Part of a small language model's weights: biases.
Each number is 128 + 24 x the weight over its row's rms, rounded and kept within 0 to 255. Layers, rows and columns count from 0. The size above them is the row's rms in percent of the matrix's.

# layer 4 MLP down (transposed), 1536x384, rms 0.0452, rows 53-84, columns 0-47
size [106  97 129 115  97  90  95  93 100 109 116  92  96  79 103  95  96  99  96  86 113  75  93 102 112  85  99  98  85  84  81  89]
[[104 162 118 131  96 122 145 169 132  98 146 119 178 128 112 130 151 141 125 153 124 164 145 101 131 125 127 148 154 121 159 127 134 126 118 110 111 111 163 165 161 118 101 103 109 105 121 107]
 [114 100 132 125 107 107 153  95 166  78 145  78 128 139 107 118 130 147 140 132 197 148  86 103 128  89  93 113 138 180 119 124  95  80 120 137  81 164 161 170 141 118 121  58 129 122  93 134]
 [177 156 107  88 129 108 184 157 177  99  81 143 106 137 135 131 165 128 125  77 159 128 162 116  84 143 129 150 133 143 117 108 163 172 159 104 125 118 158  81 101  99 152 140 152 142 142 131]
 [132  88 137 121 108 112 144 138 122 132 127 142 122  81 148 154 119 110 128 133 138 143 143 154 207 163 109 120 146 100 108  98 110 136 130 128 132 166  64 110 100 112 141 136 131 133 112  91]
 [160 145 107 148  83 117  95 111  87  96  74 124 149  95 137 141 121 118 154 124  85 138 115 128 118 127 105 113 120 174 138 144 101 157 110 153 146 126 136 200  96 153 107  68 107 147 111 123]
 [134 152  95 149  81 134 148  95 113 148 133 103 132 122 117 139 139 105 134 146 124  90 141 114 118 132 100  91 106 140 131 137 136 155 127 130 103 107 140 108 145 116 117 158 188 133 156 200]
 [106 124 107 151 117 123 141 122 135 122 104 127 143 125 102  87 114 142 104 140  90 141 141 137 165 134 126 136 126 150 166 133 102 121  91  85  87 106 157 150 150  93 137 116 146 152 148 142]
 [188 116 132 154 120 123 135 124 131 127 131 139 141 104  96 117 142 119 132 135 135 134 126 135  96 120 105 155 157 134 150 134 158 105 117 136 121 113 129 112 151 151 131 103 155 112  83 143]
 [118 168 123 118 152 104 147  86 135 121 127 112 117 150 107 109 131 118 157 120 113 165 123 115 137 122 108 103 163 127 137 125 105 150 140 120 172 141 132 144  85 135 129 133 152 144  92 136]
 [136 124 160 163 147 150  92 159  92 125 179 127 103 122 146 152  95 131 180 128 177 120 155 129 125 114 124 128 112  87 127 103 111 168 123 113 124 124 151 179 131  92 119 134 126 108 119 131]
 [126 105 123 161 168 141 123  80 130 112 164 102 135 175 104 107  74 136 140 140 156 151 104 115 146  95 106 142  93 109 141  99 105 114 132 134 116 131  96 121 143 114 153 152 176 119  86 105]
 [154  84 113 176 153 161 127 126 135 133 110 125 129  92 134 180 102 130 111 101 122 134 111 120 114 156  95 134 119 116 164 173 100 129 149  93 103 151 122 149 119 110  90 147 115 156 116 105]
 [139  85 122 132 179 119 170  91 165 144 124 116 140 156 144 137 166 116 133  88 126 108 110  77 142 137 110 121 139 125 122 195 143 133 109 137 168 136 142 110 133 137 106  65 114 132 161 136]
 [117 169 154  98 102 148 152 150 118 128 116 122 101 115 149  98 157  98 123 114 120 112 129 159 138  98 122 130 125  88 137 100 134 133  71 146 141 144 114 131 153 152 135 134 153 115 138 139]
 [140 123  85 121 105 159 143 103 137 181 141  88 132 162 127 112  98 130 116  91 119 128 148 115 155 170 151 128 112 121 124  98 131 145 172 130 149 139 193 128 121 144 122 160 131 153 136 145]
 [125 173 129 112 114 133 123 133 183 108 106 127 118 135 162 173 115 147 144 137  68 101 135  63 130 128  96 124 125 118 160 115 166 111 123  99 161 131 116 146 137  95  75 149 142 149 128 141]
 [169 135 146  96 127 161 124 180 129 147 129 125 109 143 110 153 115 145 153 113 115  57 183 141 106 126 142 135 163  97 155 161 102 129 146 121 142 135 168 104 133 129 130 137 160 122 166  72]
 [ 92 110 163 143 105 138 112 120 148 110 151 135 155 148 126  98 129 132 146 155 146 130 150 150 131 165 109 103 114  95 130 151 119 122 126 103 164 125 125 148 155 147 136 141 149 132 128 167]
 [116 131 129 131 140  93  85 145 140 159 149 104 121  79 120 137 204  88 103 157 136 159  97 106 119 158 140 152 130 153 153 127 167 117 160 143  79 131 134 126 118  92 143 114  74 139 179 138]
 [113 109 135 154 168 103 123 128 135  90 142 150 126 127 128 162 147  99  99 126 112 134 117 126 131 151 117 115 129 114 134 127 136 105 134 132 137 141 113  84  74  81 172 116  96 158 124  95]
 [132 123 117  82 146 135 136 120 140  78 142 151 139 155 119 104 137 124 157 117 160  99 136 137  89 140 133 100 124 119 172 112  99 137 135 128 119 161 127 151 166 117 127  66 164 127 128 136]
 [102 136 141 141 127  95 105  80 161 167 118 148 150 102 118 124 117 107 136 137  98 131  94 120 138 123 137 101 109 114  92 161 151 141 103 117 185 117 106 139 152 167 131 139 117 118 130 104]
 [125 112  98 162 142 142  93  99 132 156 137 124 122 133 140 148 137 139 104 148 111 119 117 133 128 128  99 127 114 118 113 124 183 169 109 120 138  95 117  80 157 116 131 173 131 102  99 128]
 [138 144 159 163 179 121 131 130 129 130 108 136 162 127  88 169 116 157 127 113  80 107 153 109 106  91 108  99 149  84 130 124 130 144 118 132 121  96 124 112 101  67 119 153 120 152 167 109]
 [147 103 100 158 131 140 157 133 114 105 118 150 141 158 193 160 101 135 145 158 153  99 134 123 120 123 140 148 140 158 151  93 131 151 115 100 137 125 109 160 102 107 150 192 170 149 119 164]
 [139  84 148 109 131 151 101 140 119 140 112 149 130 134 113 148 132 144 127 144 129  86 153 144 146  97 117 177 134 131 153 151 113 129 136 144 148 137 132 123 145 130 112 155 129 138 136 106]
 [150 118 133 158 117 127 142 155 138 112 129 135 141  91 106 156 115 139 113 157 148 146 109  82 136 155  79 129  99 159 104 119 113 136 131 126 131 176 126 126 108 137 118 145  93 151  81  98]
 [115 102 150 111 117 128 119 141 160 108 118  58 192 121 103 141 173 113 129 126  93 180  90 127 114 135 144 113  90 140 126 130 116 128 142 110 127 162 131 103 175 102 134 164 165 142  85 158]
 [124 177 117 125 116 111 154 102 119 146  94 115  98 103 155 134 127 126 150 157 114 132 123 163 115 148 133 137 135 138 135 107 152 141 168 140 134 180 122  72 138 146 111 122  89 131 102 143]
 [159 127 180 141 152 117 121 123 152 105 160 136 148 177 124 127  92 151 126 113 156 108 111 143 114 162 151 108 141 128 136 132 115  87 131  77 113 173 109  98 122 127  80 139 112 130 139 163]
 [120 111 142 130 126  73 133 110 131  99 112 128 133 128  96 171 138 102 111 110 101 159 133 105 130 100 158 136 180 122 119 144 113 120 152 157 112 112 151 119  36 122 115 110  93 106 116 118]
 [114 119 138 116 168 135 109  95 125  79 129  87 125 134 118 125 125 152 106 129 151 163  87 171 141  98 121 110 144 111 108 123 130  94  92  87 132 173 124 130 148 117 135 130 140  71  98 148]]
# layer 4 MLP up, 1536x384, rms 0.0546, rows 54-85, columns 0-47
size [ 92 119 104  99  91  99 100  99 110 103 100  96  87 104 100 104 104  99  86  98  93  94 100 103  94  98  97  84  92  79  93  90]
[[116 137 108 120 113 121 133 154 147  90  88 127 127 112 155 138 151 117 139 140 108 100 127 146 155 114 108 118 115 117  91  87 140 148 146 136 184 123 102 153 125 156 140 125 115 113  90  80]
 [133  98 127 147  99 138 118 159 100 125 106 118 122 140 139 129 130 124  90 115 107 120 128 168 172  91 164 156 119 165 121  87 115 130 130 116 131 134 120 144 115 151 181 114 131 122 143 143]
 [ 87 116 131 136 106 119 160 105 127  98 142 121 124 122 125  71 138 133 148 110 104 134 123 111 151 108  93 131 108 171 120 151 126  94 110 106 132 125 104 120 115 119 151  81 109 144 111 118]
 [119 120 156 103 145 155 158 110 136 141 114 145 136 153 114  95 154 100 109 104 154 165 112 143 136 152 149 129  87 102 144 107 150 149 130 168  99 129 105 118 113 152 134 107 140  88 162 143]
 [120 117 101 104 121 127 122 100 147 169 138 160 106 131 115 130 164 125 148 141 148 131 141 120 105 108 108 148 118 100 112 113 164  68 133 163 153 114 142  98 152 126 153 123 121 140 136  93]
 [110 163 121  94 106 120 120 100 107 138 123 104  67 107 147 152 119 132 137 145  76  79 134 139 114  99 152 159 114  95 147 166 108  76 142 129 133 136 104 101 132 123 168 129 111 108  88 142]
 [ 79  85 116 117 119 161 149 156 108  75 127  87 122  97 142  88 115 103 100 125 109  98 127  90 118 104 116 117 146 147 125 135 113  96 127 139  99  76 134 108 158 160 142  93 129  81 129 142]
 [128 165 169 135 136 120 129 130 102 164 110 148 107 113 182 107 126 157 162 146 110  93 164 111 117 101 107 147 133 150 136 148 128  61 138  99 143 133 110 135 131 134 100 108 140 123 129 103]
 [117 131 102 138  97 115 119 138 134 126 177 176 127 122 130 131 198 106 127 114 115 123 146 136 170 129 127 185 149  96 103 139 116 104 152 142 144 151  81 106 148 169 136 109 109 126 120 119]
 [130 125 142  93 100 132 126 143 110 142  84 163  99 142 161 120 174  82 119 121 124  83 152 132 125 143 107 148 106 147 104 110 165 144 124 152 191 146 144  78 122 122 109  90 112  71 147  92]
 [113 124 132 127 122 109 146 177 109 100 120 148 111 162 148 119 127 136 128 113 138 116  99 129 133 132 120 108 121 109 120 150 129 104 135 148 153 125 130 115 118 151 163 169 124 133 119 126]
 [141 131  75 100 140 184 118 113 108 154 134 135 113 113 141  93 146  82 133 115 137 140 121 113 174 106 121 132 121  66 126 146  83 124 134 126 154 141 133 120 103 150 145 137 122 159 153 127]
 [106 150 152 120  85 148 130 164 136 142 101 126 105 126 130 122 182  78 144 134 133 131 137 172 155 133 161 109  97 104 148 105  90  58 109 146 108 156  92 140 123 137 138 142  96 115 135 135]
 [151 122  88 131 143 178 168 156 130 184 117 149 154 143 140  75 128 111 126  98 165  40  92 115 111 154 143 125 104 145 101 159 152 105 150 159 140 173 157 102 130  98 182 111 165 140 138  78]
 [123 121 115 146 123 163 115 116 106 121  69 138 105 134 152  88 153 165 109 173  83 147 102 152 109 111 144 128 148  95  90 152  85 137 131 158 186 126 124 151 161 155  99  96 140 134 130 141]
 [126 129 126 102 123 129 138 159 113 128 152 164 112 127 117 128 122  85 121 121 152 147 110 145 139  87 108 135 143 141 142 111 152 111 132 161 146 151 146 109  98 114 166 159  64 107 163 152]
 [129 185 166 115 123  80 153  94  91 129  80 155 135 134 125 111 134  75  91 131 121 128 163 108 126 112 148 138  99 117 121 168 120 147 132 113  99 127 110 174 125 141 115 146  57  82 141 115]
 [130 156 132 135 115 154  95 112 106 157  77 143 167 147 153 107  87 136 124 110 151 122 113 105 142  81 102 130 125 107 117 152 154 140 136 101 130  89 127 112 106 146 135 152 137  80 127  76]
 [105 183  96 139 111 131 108 180 112  82 111 100 111 140 130 115 137  84 160 161 130 100 120 177 118  77  81 107 136 141 126 141 128 168 118 135 145 104 128 139 124 132 149 144 143 136 146 142]
 [133 131 145  93  76 126 119 129 141 125 153 106 128 134 116 107 142  78 117 137 128 159 101 147 110 117  69 130 128 134 129 153 105 119 129 136 168 167  99  92 167 143  91 104  94  77 139 119]
 [122 156 117 111 154 149 105 138  98  86 157 140 107 105 161 107 145 129 131 119 112 113  90 125 149 128 130 120 105  95 135 141 137 142 125  98 173 138  85 120 124 134 122 160 142 140  98 116]
 [149 166 146 117 106 138  79 145  64 124 106 177 132 118 105 105 118 132 134 141 136 127 146 154 118  94 129  97 110  79 103  88  75 159 136 141 140 142 136 147 126 145 148 172 150 126 124 138]
 [153 158 145 160 135 178 124 114 115 188 107 153 133 154 129  79 126 105 101 159 132 138 145 153 127 145 182 156 122  94 128 141 150 113 145  96  87 141 114 103 159 163 117 152 123 103 131 162]
 [148 125 129 130  86 127  86 138 131 140  83 137 141  93 114 108 138 129 115 126 120 136  96 126 167 136 148 131 107  88 137 129 150 135 132 133  97 125 136  71 165 172 122 121  80  87 123  90]
 [110 125 107 117  93 123 180 148 163 108 123  93 147  68 131 137  93 123  95 161 121 121  87 131 127 136 109 114  88 131 108 148  85  98 125 101 117 129 129 133 153 129 102 108 114 114 109  75]
 [110 114 120 141 117 138 125 139 117 128 139 108 126 154 122  89  98 108 104 140 166 103 141 148 134 122 147  98  98 111 152 122 124 144 134 107 126 132 142  94 153 111 153 130 108 134 160 159]
 [160 114 130 119 122 132 162 135 137 120  81 140 131 107 148 134 136 109  97 124 135  72  89 192 133 123 118 147 140 100 132 111 136 129 122 132 124 121 100 177 168 181  90 124 117 100 143 113]
 [140 100 114 144 109 111 138 129 144 140 119 154 142 126  87 121 111 107 126 125 121 126 135 108 114 119 127 120 144 114 116 161 135 161 158 150 148 114  99 129 126 168 122 114 102 104 117 122]
 [118 132 130 177  98 160 156 157 118 156 140 172 114 138 136 122 152 123 136  92 103 105 177 134 137 134 153 169 146 142 130 162 137 123 162 104 164  82 121  79 145  74 124 131 129 144 148 112]
 [102 154 122 137 142 168 136 105 131 141 145 108 106 147 129  81 116 141 120 163 167  98 105 131  93 105  96 126 115 104 137  96 103 106 135 120 140 145 122  86 144 115 127 162 152 160  79 129]
 [136  84 108 151 114 139 146 156 157 131 148 148 105 121  88  83 118 120 115 151  85 148 131  99 142 105 115 116 138 102 175  98 128  83 134 125 116 149 100 104 112 135 121 150 117 125 109 157]
 [112 168 137 131 152 142 122 144 158 161 123 150 122 104 131 107 120 141 126 153  97  93 144  92 163 148 117 143 148 135 168 131 127 140 128 186 139 141 106 112 162 161 139 145 115 120 132 126]]